Part of a small language model's weights: 9148 steps.
Each number is 128 + 24 x the weight over its row's rms, rounded and kept within 0 to 255. Layers, rows and columns count from 0. Numbers have three digits each. The size before them is the row's rms in percent of the matrix's.

# up: layer 5 MLP up, 1280x320, rms 0.125, rows 208-289, columns 80-159
# down: layer 5 MLP down (transposed), 1280x320, rms 0.0584, rows 208-288, columns 80-159
up208 101:156148069121119102133139083103168131136119146122158142128108131147122129151136130139171144109122138148098129113122098122117124159114147156160134123113161091103167140088092104127126143131102147147152082135052171109118151130110128148130104127
down208 099:098139152112120149127134147089105183140177090119178107097156100120115094083128096135113144142124134084183119104132121099154099167116108102109142110152094118140054123141161126097138106155161137133090146132137155115093159126164171132088120156
up209 100:147092094131148151119141195130110151090149161138121090154117152102123073138119129147129123113116142169159101134196128107146140137164102136107149124117165086129101154174116127100105141090123170114116174121137100119143125115127102098140114121
down209 096:150108146134157147161126129148140172118152119108162096174122128097144131143124125131102147130152153081115100137144127113089128163144087110131137136112128121133148141170092097052155134115118114114181116100101151160079128133118164150129118137
up210 097:156117141118142138169131142122152117117128160099136126154113140103109122113163124147115114115159140128086149129115106114149134150131120169134090170193107141143110170105098133130138083125141163130120080124227106107107099104102153121119103111
down210 097:120170138167109134135122121154117097151104160140151128157152065114116129139106118118152117141140176170150132113151071121141130117149123135114133092121154116111144159160118120128092121072107158109164143114123135118175121144145142111113111126
up211 097:128136102152152125126137129185197133159183129087125088104137151136100123118115110158114146197149080186126098114126166143171144114149145102163127100122106122135147125124077138103106155121150117106119179126130099103130100149127138127158171149
down211 087:089109155134120154147170107122120116108116101144146122107143105071127117118153098134169111156178151138097136086072156106096099125137103126112128115125096133133127134121144109152130091087136148109123105125154117170111194114105116143128119132
up212 103:133124093143130122133142151169123121158111109144126136144110095184120100123141130097185111157120151096180127124129169131131099149159138141142148169124114121138124121119081131148149128115145118147177123166166151157136102157095148144133146125
down212 102:105096128131117127132128117053121185159142138147102107153126100098151064168079102167100134132133161167131133118128098130133109140106118114138104132148141140106152099097126118096144101115123115122132122144154121119111151126094149124160131155
up213 111:115125134093093089101163138114072171127065122100138108150130148149169111163110164130116122145129122133135120116135129098142101111119107139106135131125112150112095128133115161146144108086156124141141097091111177130136086074121135132118128145
down213 102:142125113131110118096158175125112136110168113160141129132137175168152157146114150103155119134141141110148130127116156131118116124086130094144118114124128098176162126087137099136122083142139137111135103122105147143140136138098122126154110127
up214 100:138090124140098113121165112121121130159106157137152106098126140153104142095116123131184107084092150152081122115156095128128127145121109120126130101127150135127108138139096113111151153149180113178119113112107163077160120137121157124105128152
down214 105:133146158087121126135075131149200161103169129124168150146121104122123121139155138110099152172132087130149150127114152103129138150158128142131123132140095103097131145099162100099117085118095123131156090173164098160100164139132140114156079118
up215 096:131113131161141110154144108132084143135163131132081141088080162114135096110117125096123103130158154176138206127087117138140139107096149128124134153111115116134167131143113118070121131164128155129147111118105141123138105138100187118166130142
down215 094:123145150120126105102141132176156167085098143135148136152142116161110130146103133160158093137150106155105106107140132102149130136122135132132142130153132143102121123135148120137137109101148122143163121153121094137141127123144119166107133104
up216 101:118100084097169095104099126136148136136146123151128144108142071136150109118114140132170117103118152058125129077130142131130087113112153095134135099100137122170099088104126117151138151113120095107167105101125069125082112111105137172134132137
down216 105:151162164147120120116146156110130087142089125080148122117172174139128128157124128143128109141163097103166099135148099137155138093130123145121107139114103125118134138123089164096132106161140109118107115164130131155120083090146069097143115161
up217 116:119128127113085148111118115119130134151092112145143122149182165094148119131133132159165117088162154113092159094138153093139148115106113133120093139112109130120140118091117124171113153098116115115130134128117128139143112097107142141106131149
down217 125:134141125121080105086140164129109172147112140141137109133155130131169149089116112089139103098170123120124147130135155109136121130101140118054101132126139168125133132082110098118139135126143126096141128100084146139163157112113134134158139152
up218 102:188166183122160147120136103135070145132091132131116142147116110104157132103122160108070095111135120098105114175120129111100167111163138145129138167104175112142107179150121124133129176138132132125151143138143100147144099116112146130097143171
down218 099:134094118143150103114118108158093089146158119158159151126170086113103152138130113157165164114158157129137119077169131125073088153118099122091112102154102135143159133117147117110123119105173095109135115136121185151100123097121139147178092133
up219 100:101059105156115098107146101116086120112082120157147110147120143108056145107107147142150125090157136119155133131114150127122111099120101130079176138101166162174145125129148169112140098116160138143116144145143101154177107144122133167123130103
down219 100:104159083099127110140156174139155128131170164159116130136115121121129168136151108146104128142073100145151134123120092180103112116149130106159114134140033118131186155166102086130132144192104128089132150123104117085137124134122136158156135142
up220 099:113121142153095125141129095107116120125140096116125107122134150161131148145086072167124080166143144113095104129165162146131126121095146121144164046151158141132127133114105131097116121128147115133115167144130109132138128131157098143113118167
down220 096:088155126145119116130136119142155109123136112092149131140129117157129144134130131118138123123124089130118093123153073150087099146139118140116080135131145130109120157080068120122110102126138122107153096123097159135136163183120142132112165151
up221 100:193118157093112138085110109089131132091173170119150143209153167152145126111122114083097107094077161151099138106113143143133115094132102145107155107107109141128129118121126115110120118088149094143101178122187148143144157121139119152142150114
down221 094:123178103175205097144168094147141116123125076113135148093109134162107151134155147135158069159152164132125114138134137121143110157131164115104112106148157113133140145113132140125172097142120141110143128155078150140149105110121112096130161160
up222 106:136095111094132144109110137138138074161139092127114164125158157133127097112100162110149133120124131100103148109123122144152110151181109131121116116098111111149138077123109145164135168113106160095123163118147135172142097107180152145126135131
down222 100:135154111105164144155133143104111095100108126150130119117143148141102155115118119178121142107145078159124102141112140063122173156155129141108137173121181159189116124161122142117137118130143117135144119139155093111110097142127115120130090124
up223 096:117144113203142157140117132086118121089158119103159128155141127100155083120125146127160091072105172100113152136106135137116119080132117123117113138115131100129118089146105127138109112121146131135147147130099157099119100122138090131100163115
down223 102:114104114106110092151123115143116129131121144126134151109103135173135148165127132145107157150178155186117159110127130115097112159113140137143113122112139108158134185084154133140167151109119099147117122147129110157104157138114142137156067143
up224 097:111162131126128144132139110122128114127108148105134152191141108113068082136164128173168146168113113134115110166099142105136114111106126154107152102172124122143170106130133118112146167136097108152116087129107144110122123101117109084195123095
down224 097:114149135128086110113142171128128155111134144126128086124107143128154125141121174085101137109172135110177149099150113128178118142118140155099102117132148109133120155122144130143151161120112137126132117146132100145136148180128146086094112116
up225 094:119125136110116136157154139156149118118152130123110121111145141135126138134096178135136096128069093141096083099105139119121127091154166158097085114150138098120117141160150164118121139141097115124151137117109111161198111183111115128116072101
down225 102:148119092124160127093162138085094148122104175145125119119160118102158118111119120131134150128150167127152175141127120143121139134104106117166172155122151140148134136125126122107104108125127147123129168148150173158094178102153167119132145162
up226 098:075133090106104082183160136154118105125110128128146168144138112141115167127096126145124139079092138088115108140144200141157114159110124128130103128153115119122142113100135119127167087139115080155112172108126102150161128116119139156150126165
down226 096:153105098148113148129097158082119186130154127120139129094084094143125112139134123146171193140115121130146085139123141096115136126146131117097121123155100155125143186115121114083129131143092183110145120122127138159101182129138144100136145119
up227 102:188125159129070104150135164139104124150146154128084123123142129138081141081169098121109101127111124113153158116158142158139137101128130125135133156099130146185111134143114125128121096163124081143069142111111170142112126102092107102145141160
down227 104:102120134100134097134136101091156120111133108152154093090101118093127146132113133167109082113140113138113091147103140131108140144122112150096116108161113157135141122096142156157093101181137143156132101111142121164112125151148111107117094107
up228 102:127112112133152120183127093154163129148099121128148161120155140131114094129163102111141089125180139123135129085106113122091131146110119101085139112112158123136118100157156143152124136112125151115137145129117160131161151154130149085142118139
down228 100:126132117100139126159132130086100106131124119125112112159105133111128111151139114131128098137181107136147133139108153167098135146168127074104117160120132146118112112146143146180180146123140126168097144121132178092140136193164145080062107097
up229 098:158133157143135096136167101188132150133120181171132097158100125082087162162161109124087171106092108113099156125119133138164134110111141124124124104103150139078140099085130128115136124113213160144109133147121110116145145165136103149111108164
down229 100:106106153083146133127147130136125172080107102156135129164141123125112124135127127087154073158098113117173149154101141096125132129095119152173141128109129169138134108105112149112136161141163096159150122107110119103130154102147055188119108131
up230 093:153164109138137129147128132148136109090114143150144104110138124116164093143124162099112125113126195137128116136145091174135091137146111159132131069134149182136113110111131111105122118138084125085100136103128161134137159151101128148188140152
down230 092:139095121132138102076114128113136128135130113112136106157119139112089148116141084152136132116154121151085154162132161092103144145107105113113090142130103061132159135143155118139107155099125110098137129109113128190155125115141127122114147142
up231 102:139122144092146137176143137099118128155126133115138102180160107150145136166095162137126111126098174117123139106095144118142132106136112099128113109081132137124093162145087139147182125125138127120101170121095091139105100123103166129103116111
down231 092:122109138134106134126128139159096145167139187104120148142110143097145104072113139121130161126175140096134111133165145154120096168143107116127153119091130099136138123155136123155116132099150114145118135125169167091127132119141103106164130099
up232 099:111118114121139155094126135160158118130088038134105120077166077145154138133127133137127156179114121134159130087170153100131125171162110140122125107169081160137133119110117134127126148150154110114160126165170119135107114084124109128157135132
down232 101:110121134109128151112113131114109128094082160132118101165146158149128145142121129117148115138155153133065132144102194144115127139104146122103117140133132117057169144101071153125136124156147136150123114092145121127166125121128148091113187172
up233 100:130101110148141182147124111091115154127109120149127106104150145147136100158051103135138173150107177184164144135118081152100148123126126109120103136108125135165171106090114116106158172120112156143125157107120129143122136108102069083088172191
down233 099:144166158151143148133061102144091155117118132138120119112123111100125117150144134159163136098133125132128130166111147112147087162105153128112119124083107123118139113109122130078150145072198150143101170119104120140166144147116146115120118133
up234 097:137094157135126129121141137106111115129172137088117139087150125132105119119128175111150166121127162168116105115147173121142174115101133089147140153151135110107112154157168114120170117143169154169128108147135120136142141120144112131087117147
down234 103:134138150113159121078168111098142117125107148090131130079050094117117145128169137142154148134135119134151155144159136145122131174111102162127168124140108143124136082116161137097119148123128134151113157073125149055111105107177127156137147140
up235 097:087139106131156115158134115122169113134115121098116154144098097161154102143143106163133121108107136150087163113118161125121138097142081089103160171079090111166143135099124165102149117174137124127131117114103121155109116132132099073127117093
down235 091:159101116135119101127151113098094124118113150142086127145132192116118120121171133089136138113103116103135097117123070168113127147124132150202147113149148119104131125144155156141115113089125147140122124130162114125132095128082128131164128153
up236 103:148146109130125120125091156146125152132107136123140099110137157132064142122129143104107085169107111149144125131092129135127092169171112100175119161098127175130136108106080147118085162093112140101120152137152152173144085151112075100098124070
down236 092:148101114144173122140103112114146160160114141133086109172122155103085161129111129139133164100139111130130162119188129113133111125101116140093109123109092118118094159093114156110103098098183132132150144140084164121123143118156174149140122149
up237 102:158135089102139163104091103122122077148119105076180166100093114139152141147158142102116077135115132117128095118150136134115100140101134123136094146098080176137128145105130131076099150147137124127126117095121145118155103141128112139134145104
down237 099:146137132169102132157123110135144138122139173119114125107152149100112111095142127125156164117076177117139124117102085091127105131205134161110152137095146114135165108108143146164102108110166133144170104134103100139138131130084150121109087153
up238 097:141102146131167130157113106149117118171118146099110094163127149155103110160117123154097100122112143111134174148114140119104090121144182156099128198130130127130108098125141216109146102122101132137095123088157125161155094171095149158100142165
down238 103:118135131154131140135137097087107132101120120139126090108163089136169118113131101104116140177108145139127157095114087183158157141142117148131161093106122101129137139141096124098119118125121151107119120131097122132124110112147151157098158132
up239 112:106138098154156158106136055117128124149163134123136129135131132097106140185142130083113093122170146132123164090131153098189148161146135155138107134136157131131132130133145124097076150162121149156132139139136152145115078128148122122187132111
down239 101:169139165127146135144113158156107098101121157124135164098117145121140109163100097104159122144151161138131185135148110136155108070093137121122103096163119130161121117093147105124150188141123128170112128183062148138148149126115118142138160137
up240 098:145121129121103135137157134149159171112103167115157105149146162159169119143115125125102138147123125122118080155126119126119108148120144122132138120136133097128112096161152106123145128104109158108116126163159104111107111111121077143120096146
down240 094:139105129111168150102114133127139129143150129091122129098104107138148096144120166095147144127172146118121124136122112133111162109131130102128106171124095150112142128123134154167120152142101129146074122101112136188150162158134142104130128112
up241 102:178118136136090086121192154135123085149124152136112145121153089127130153132108149074106120116147121143126120128120128132071075164128171133167115123123142101148171123117126184083098136146133136168141140164116123138179093125117175135112110133
down241 104:106119144157142153106111135127101153119137158150121135167111150140147095160153149161154142108128117099089110127134136130179162162101123117092175122135117162138095124163111084130165134119099090100076135131124148093111184157098150134107121140
up242 100:138130121131083187111118148143140139142157130118176181114107132159143107143155134124142083081117143111145116130115122140133136132127110144133120146094122144142125127171120138138109122094136163135099136164095181122140154116119116139161105116
down242 104:158088114115125148116152151125162130096113128095117120144114168153093118154108145085139099148149119128107131129110114106124167181135086134122139127169096162125113117121127152119104155125124116159143095138133093148099130121160183115068094105
up243 098:153146129165108117112146135122083119107103143133118085163132075167148112104129158133151161171156110110146158121064094116099166135116113122180110125175138108184119097124094132092134114122144115168121147168120150105144131182106144127141142150
down243 098:160107122104104124145145122142139128106127164169099165132132118111126087170122115123122183131162175102086156116128123128136077085134136109130160116179131148165126135115148110105137117149147124112116075121098125127165131118130094145115138170
up244 103:105097155137136090090116147119108151150134123150120087093130141124128137147098104105129134115149121154114129108165137145167148156167144135149101146144119089133153158159110171141137139120096146078077054134100142131135088130109159102134154094
down244 096:133148122115148134141117177152179164101165135103111118158144068099139129121155158140114148109148170087095110087102106154137148122167133154158145134123164141066145167117103129132121092163127161155117108124109140103086118113130146119153139119
up245 102:121143124130146145144144134148151112105148181142148146088068131129094113152097112140126122134075110103111115143129166082133099190105130170173084159102205106115088055114164110122104120133146138117138148117141123137144133122091154118125164134
down245 101:079167101107112139145107108168112152111128156120076151127122150119139171113125143153123125119123167149133139117094143156114136123087175108100117100105068122129145152147098099127165144121130151162117133103111122087091153126122126126103089127
up246 098:117096128119137198128129135141153101140133112110098097149109103124152106105138123154066100131150122127108117108184125120166153164164133148119098146106145143116134138153118135131116175130117150137105105139097134113136145133100166138120106095
down246 096:118147162127126071092121120127106129135159124110119178150126126161096147180110131184148121131151139151158154168124092123108102096077150105131138083121173116131154144119134105120154079114136086114110125116118144131146057133111150126142145143
up247 097:151113091156129145105145123135101080149141183134096156107134131129178140111146098091143078126112185158082161171128179109116126170117119114087131134105144159095128136124142125131137097157147103149114122148100142148121123162151120109083162163
down247 107:110151166114172116127108124133123157161136109169126150120147152108110143079108168136098155146124100089146106127122093132128140113122129112139116126117146130143157118142114135103122176104078119123136143103108125120081095117095114146136103101
up248 098:130112121114118159163135132119094114182177126131134125145116140090142106103101115116120112154153087144070112136177166119155129126155111126208148136136093165116138145121161139122106155203091132121149147169146120131131119120093141146119104118
down248 099:153144135152094136110115102110137151128119146157120159091138157165129139149172164147157212175083171111103113144113131156156147132110077144107129102112121125160137105091109124139153171114113132136178123092124121158120126106159102147146131150
up249 098:142125131108141167123128089121116123128135117049168116136146106125128104126134113181154151130087088183098131133091135147167113100158100146126115073117136144103135147098123153120087139132116085107107124101137164115137159134146148131118135153
down249 103:099151153094071112128156129135135105099187106171106149089089162134136145112132144108098101150138136127096133137131132143076123136127206142141143169144135113116116106133155143113121159089167136129174137151114103139124094074149116144124185081
up250 102:126138092162133123148118105157130140175133166165150162120156145165128103104138143136117145109108111156080093126128139138155153111137163143178117135108135121141164095115138120132107120113123133144139157161115090079162128109103096136157163160
down250 092:123160117094128143121118126129141090156116099117140108132172119142138121141139131116123087161101120123157158147105134130130094114127129136067147124185148091108135178150110133145157130126147142146148100113100172136104151124194139112113131136
up251 099:151104114171127132128130087132127101121144170135111105092148205129142081132137141132169124145135147123087100117152166148146136077111115087156093081120091144114117109157112121098094114117069131090159135160140115147174132180128154096141130155
down251 095:160162123118113129141133149157152156107119106105126116113120100157124161151121118139151112104096083102121120130121121148153172072133148111153171126127126118164127154120148150105165103163140139138109093125098128142101205111113113180128141154
up252 109:107117136118147131108135129142120133147130114102148108113120140104136149142131133138114077156117135121112094123140136145065126081111150155137148144130146080146130134137096122179220126150162174120107124154100156089122116163130157152094117146
down252 104:096157132157080161112121090142120092105152097134135135144149126132130146138140124106146140103118137145129103155087111148143107122162119124119133126117189107124124129135100170132136150167160126086103116096116089111160130131114099065122089120
up253 099:083087128112073161167118153107114129149117156138161123170132157158138101160173142113163148143160101156141135147150128116119141141113099114077163112124161147140142163097100150143168110137163115087114133102085125114143109145102106155104151148
down253 096:181157118127134153080146085150162120101129142143127147133120080122125173114113119148117151112120150146109115145170173108160146119130115131129122137124065129084131113180137120121092136135129108156085119130175157094143137071131122126086135103
up254 094:115115091103139132109168111141129140131119115147173113125128146121145159163115174126137110102189120123126122154081121092124122144113097136095130113120151143130114136111138158132124142175098117160069146117148146107082118093139136106111132184
down254 102:135142175143160101133122155132124112106171110104119103160152138140141126096125113109147159078130133142109134153125123120131128098165118140163122105136134149119114113148095154136093106123165126107120133121131110115134134150108131131139129070
up255 100:092169148111163186154105118131119116089151176153138144116127093146124117131092142141137134141102101156141170065114164116111146133115080141172123146123144151116124103115115144188140125164139162132124123126086127115163143121110167129135133100
down255 106:164119131124163122102135207153154115141111121096126103115142133131184115154146116159154124131120139149107114107125122099164071122181149080110134100113102113128108160153128086047137149077118128144118121114151104177127153135145118162104133067
up256 096:113121129125154136084104179117107074158144168082130116129136173158095117130133117106129125118103092129121181125114176130133108123101123152161112141111124147161089117134106112105142149139149132134160161152153126173098162136094107108149140123
down256 103:129111106123105113160164149092180122133116084153135108142084082131132162122108124172079126149130175119144146117102091145121137139116100142146113154140130115152145148129144111145129157151105118125072137134111110077141120139124162125147080127
up257 101:175129134113148068098155140129111138137146109111128158131105138121153121079117131102124137143143109079102145138100153115119113099112120101130145142146122139137122128118115133116176128152109079131166100141097161138131120135115089129145124135
down257 095:078156128126119140180116089132122115113109137115141109100121150157082146153132142137111077135165147157124103121148120169125146162110155151117140102139139117059149110123142148163083176111131174138103123091155129121138142123095155046091164122
up258 100:148177166101101108130106142140118112128113108162110126152156120163158087119111132160084122125073152116118182158153126157147148115092087149157121136131121118137147179169105132089113144128112101129121100139098150129158112129103188141139129071
down258 099:098098100160115135133148098146126196186121157118136120115083109133136164167141138125172136120097137166105102114129121117152084105142149108107089114143115105152165091130109098144138095136116138137138152164154143113107101129101102188141125162
up259 097:106116095127104120119097135131147118161117120113134089122120146100154151139121150173115135098108119133129094145142104126145125183097118128103179102187124120133129179131105157140067144133165153133138180156059120167095115133127152115078138176
down259 099:123103116131149126142145159100108112108083089132118145164115120138110114163106126085156157151118161138165117118107124100141103129162112179102130147133213124128136113112132102123116112089104141139155112095154127165140114139162098132107174135
up260 096:135182106127146122158128115137122138140128176109112152099110127148096109116126111126149113116173162103106110132132136136120114137114159147105152128142138100134102122146123118168031113114179158130113152136094142136131169122165104152119087144
down260 095:098124132130117135122084108087153122122122118129168119149117099117124130124107125138096120193128090147171127116139172096132107124125113101176066149117149102130121139130111135122219146103116096133133120078158061145141147127126131098127119140
up261 095:116123155145123150151081103118132114118138116101080162127133092082139105111140092098116126139131156131135123117131150116108139122130101080126175141142134141136109094089134117130113174121118159121105134087113142100136147157159131138131124189
down261 095:115109107128114126153124168133101137133156130166188117125112125139148137159137166141143156161155131149101123137085125135117107141167138106135146079119098128097113140152097112088140148073165143096124102140085138143167113111091102127130121134
up262 099:110138115108124134153098119129160107111125142119130107098153158104129167103156146108115126098097147114130113123137107113119082150100134132121140116119139169134129143102110131170106153085110129140111151123132188144141119104094134154124136150
down262 098:149117076128130144103091129142112141152139125126115112078112131139146144143160136134147110140145112143155163149103121167102133147129133068111155128170139143150133138107152140118146085164150132106105134155091138108099109141151105116129152092
up263 101:117127171113153111152142143129135113158147109154157144142104101124121095138175108177102108129083116147146147126076108125139127150132133134131171137090146104126146118134065166130097150117134189150146161124139114122110097129158136121100154117
down263 099:099124125126130143132129128121092144122131081161127101146146129140123138145156112134161134136107148142150164150123131086138142139175108114147131136104178127102081160141134098148119114093065111118145114127109116105103163196194131141103134110
up264 101:112135138118133126102122103173120121172112140109136101155101136162160134153087122160122195130127136172119145128134097116103112158120141131087107166125117115104116147128103118154132178159134138120116122105108107112121118133067140132121169126
down264 100:116134135145146106138161082131149081135133140092118118120135163166125127117142123185154164122139095098104092147138131153129124121158138166128140075117116147112183094123107104121180128124094124173116110123133159119139141121097105128156173123
up265 103:105091132140119153139151162156130134152137082136173115133123119063135128091139078127134152158072120121110124150077140111107116111151141108100096163145101146167146121115134116123150147111147149117122138139159101096135129142128129155117174174
down265 097:140145137136138159106106100076138087138086077101141136129130127128096162170154143158124117101125131117111158128121157144137108130151109102136091103106122142118132155117142125077138141142162126132116122150098125122101133133134094122144167130
up266 099:143122147144182152132168114118127112104141153170083117132156084167108122148142149136127134098129163103120126119083158118154134182127102119133196155144120092120143153146153125151142080121145105168127095101162139126138129122112127140135128099
down266 099:107174110109062116126070123149105122114142122127140118103088177090117132099136117104140116126138123138140142146167087126131148131149101166177137099108117167141114116118112167125102163132106104130097097127130148100098128157158114127115110121
up267 098:141102147094135108113140134111124150200170156093141116132093096103141084133151135144111125146121128103129085094104138092101186120125080057127125131102152131129096136123169124187124122127142079191094109148122140125110144123125136102154153149
down267 093:126108140169132142181165119150102133131119118138147146124129110142131128149112129134143141107118126130136143115141104149162082194126138120130114084127114125113121130122114129105161086163104142093103118058133132137145138167131124113150101114
up268 096:090162080130122191114083097115087148122128102119078125142090115142155138142082110135154130156083141081135161109130156121112159126154146146132140140153166108100129125106141151124144107121148097111128147187181108148152142091143165114103125119
down268 106:141140144086137097133141193122186124171108125120165122084140159127136127114181127099136109108168108169111166157154112136119141154092119133114082128108130113185106147118128102122129113140139132138124141095115161127135103184100107140117141124
up269 101:120109165102126193114113136097131109134121109098124136086108121107121086122136143146141090096119152150125107148160114170155128134116151116094162083139119143130129161123141141180105161122165125100152153159181153127149100083134099103138135115
down269 095:142130115152106118179125146127147108105124137117153136144162147133139149094153143160122142151138110147140143184140145087102111149123126162088093143130089157122116142130133122115100101148127135152097154110142112140162145128159150156151148126
up270 100:164104124097138134133158150159158116145102076114138146077142150129131092107138155124132124138105111139111157107101160126145117106120144142122118099147100140103146112180129157158152164112128179135199137125153143134136141134114133086145126119
down270 098:138122089147118176091144144125095104108162150119137098141123126145128158102151110160115117092151100098143106133124146148089114146079120119171133119107156128140149145082129122137143134129126129141067129105111133126127117100135167123128160126
up271 101:121125139151135102157168160142115144079126104108160096137139121130092147099098116130117121094155102126117112143173114125116128091140196131148113121156127114138083098088133141142118121141137127140121131120133168161162123120108105117164180094
down271 100:061137095143116141118103112107135132145137127097139143139143151146124162104098134132112107151135163098152132122093082156164160116174149141115164171092098110095117111114161147132130113137113114104153154138152149146141145125076137117129092142
up272 108:160103113130091122166095120122113098106177146147061120152135114153151123119142096150174163104129174147127136109129110136136179163055108124093125089115073101129181146130156157123151139085151169131120138101143163082104142106132107135117154109
down272 100:143143146127141128144098106098086089066102142136139135126129158072106084147143113134118146115146128153126144159164089137132101076106116093155111132117132143115102143125109113193119094146171122173140100122121063122106179101153146170127116152
up273 101:106103140095121103132176123093182103137139119125136137114122126127095080116120162102095122171145138127116145095147146132142135084131103154142124151185171152109155142132117083102095096168138163175126134101166128116134113178165137141163102121
down273 101:111152128131088085107141155143104127118069077092129142115102112138129077118130132132143097128142112165148114085123161141134136129101174144132161133107103113141139127145165129092103146136137132134112134152104144108139105167137175133129179150
up274 096:122144107144126151149083143123119123117146118138132129160123113106121140147134149131126152134086141135119157152120178148109132153134161175168135128104117123139148161151172154192076143114110084130102094092135157066161116127089136115111119135
down274 099:127127105117126163118138097109126135114126130104097106129125132121133073094094142138158098131194097139082089137116116144180110153093079079099138125156143140139078137101101102139140083092135145102159149124173099191099110121095123220072140127
up275 100:107133141154144161115134091101150123146155145153118123116141094119125119180124133113117125151098165145100107154176151149129095101128099116107154094131091111105171144137126096117147115105147129157147088115156126112132101138122129097118118117
down275 104:100134105138150199109121142123122108110099118133101110147133110126143128102128140156162108143059105153109118108096139171101084139155143142109136154158187114108140166081105137099122132167128154122114112167120161078141110115121103109121190069
up276 098:151104088113137126104125131087140133116131104180144106150140151121136126112177134106160162131135098160152077136160158124129149148126143136123135075144121145113111137151109106117121133122119167114159134130094112147130102117124125125103109138
down276 104:071164130115153151155143139135126141121135151106107151116144108077152140097094167184132104130099115096116178124133089109150110103108139071154123139166111109145144115141129158100086155104108122112139133140187145097121148153124139105188117131
up277 098:109109089125066124136170121156158147105153123112146105130132113099125105128101125154153113085112097135099110130146151166163116116128065134161142140145136103127144186096132140171138111157102104160093132139122140158061150135142153085146123116
down277 097:173088106148176152082094111159103137134132082203135161152120134126101102112138138111127096130120154139178164129101173138134123102135164113099137106119151157135127109111099131088152098137134124133116154089138115151162152141128134163127095158
up278 100:146085105130090141130108144092137110102094152165163118146143143085133115110110124127154144114118131137099106169123146148140090110152137164151131128141108135163113118122133137170140135152160124145101100146133122136157100102120135148110115195
down278 101:089142107133154174166170156131140112123177114124118124170118140137136096130139098160155132155134109126179159123134061102084143130091138129095121124121118173133127122122116137142121170114129144120125125115104133101101132140126133143146162081
up279 092:122137098113110123122117052155153150120177124092066109110204077118104135122157090120115110110126116165152134136152110104142111131150124131138146108138149182099108134137140101140124122160115106113126158147090126101171119087068178155160122126
down279 103:100141128122116132146128123139127115120109122170135127118088120078179120117116164125129147157162149103143059104108133120128113184146131131165150121118089095113150104136124131090138161105152122089135089112130113134100107179165100156115148143
up280 094:123127110110116129163115131127127103135099158104091148167109134120159129144135102141144132142146118098083172140120161149082142134169126101147117133150119098121114111139131153091147086106112108131089144159100141119132102167114069134118094186
down280 093:163154159136128166108142136131106104101112099144160108130154153122122087092082118113109108097105111152177072107111109118156062124117121149133139137089149124135131146096114128149127161148122140132132131110162102165131133081118156123166110110
up281 099:165113174092132143141121120105157113113151116135129131160103169142103108122141090121164118098153158131162136137115091175118115125109178162127147128085127117134085132121154128089169094125175156131140158133160129100124147107103126138090180119
down281 100:118106113147098166142138153145124117134089151157136132093154123167113114126064148141106119131066092149121144124116106103142128151151138085102102149133127138164110096120117088150107150116126098159071160129129128130121150118152141119134137151
up282 096:123114111071161103131078112128130100106131133157128184140119129103098106115106108113153126105117116064136143150147139176065096161127125133134128128095129100104140108124159158130164104126073182177135105110138154136116118130126135102106118114
down282 091:141150118135083167115082123143136171111128062113152116098154109144133099115158184098097143145126096163143177125125133101147147108129141172116148172125124122135119141109118154153101155086131138104121148140109123107149120100152111160168155154
up283 101:124142119179119143130147128119122143147130076117098113159152136112150145121126085122144121114094125116143139113138102117077134149156174182096138115175173112136142160143128088135121143112143136146126157127150082133148139102126128175127125122
down283 102:118164130111168121117140151160104152171097112104107154106140107131144144107112140137104129162170116103089121126142181126140107115129127096133137152138151117157172104137117131150122156112123150106153112108159090166160133152121117133170129112
up284 104:147112143177106154137118123158118078127149144119104101055128161185129121102132131140124070115113105146126135112112155164168090113138175115148160108162122072116146133112094113098115091115146123139123153137125149141113076133148122139142136145
down284 105:148089143108182133136146176069165124133116086148125123132106078166130157127129140087114163155127122155104133139101145148154101135166109174107146116092131146149154111113108140141177146136129145152145075172144092154154129100116167103145093129
up285 100:120127128187114126127123154094155146130137099164134149151132134123138127103131161082130087140103109088134140120109101148170159136143122105166123103104098154125156120132159107143121144162156115180120147103108158116179118140122116094128180070
down285 095:161083128122172121120152117166135116086093148125135100101140108121165106147124157123121171157128150116157067162147137093119130150152142156125135166152113163157111139124168151147106122124141160162123109142171094106089153155117087104126107160
up286 102:118130149136128137110119118157148152126084136110102137146160146089123130130159110140117122126156115158107128143101089164113132119110131088121105152172072105148093126112097108162145155137083084129135120167122160080163135102170130127160161154
down286 097:123095149148119144123141118172108130126149113152157087087117138130121172148088177126149123140091129113144146162146165106133159098129152105152117124129175152099138106174122139111127142101114141133137132108117103191087109163106155135109094114
up287 099:123113101188117143135100118129132114091155101114117110153145095154117121135106117141137133153127121143114148096099107093119137179142117107146116145155164125170121175135107101142129104151116194180153176128064120082164108125165130127136146157
down287 100:126137129078118102119162139134109162173118167131146168128098147117105145116104148106138140125106107127127114152134142163123145116152094101146113150086118133093133076117156094103111172113127081108120121118147154142082134140137118133137128117
up288 103:116132129121106151157090087129117107128102114127140128155170162118148105104073156095110127114116153108156128158115099094144115102125140156124133078127157131169140146110119137141147109168152073135153183134154124119155057106133154100131144147
down288 113:147127100108113139093128063114108115110131126132137129139103128118157104132104155084135111099133130178158118140102144110090143116130125141136104121167160112159149127100145159107155113076131124062098130142114119138121127134144155134137129123
up289 098:115104131130135154150071128125122119178138100132083087132129126156126142158080083129086077119135199117138150167119089170112094117130133100131154094125146061085100120091142146133138146118138150117131145136122102122160156113082134107089127105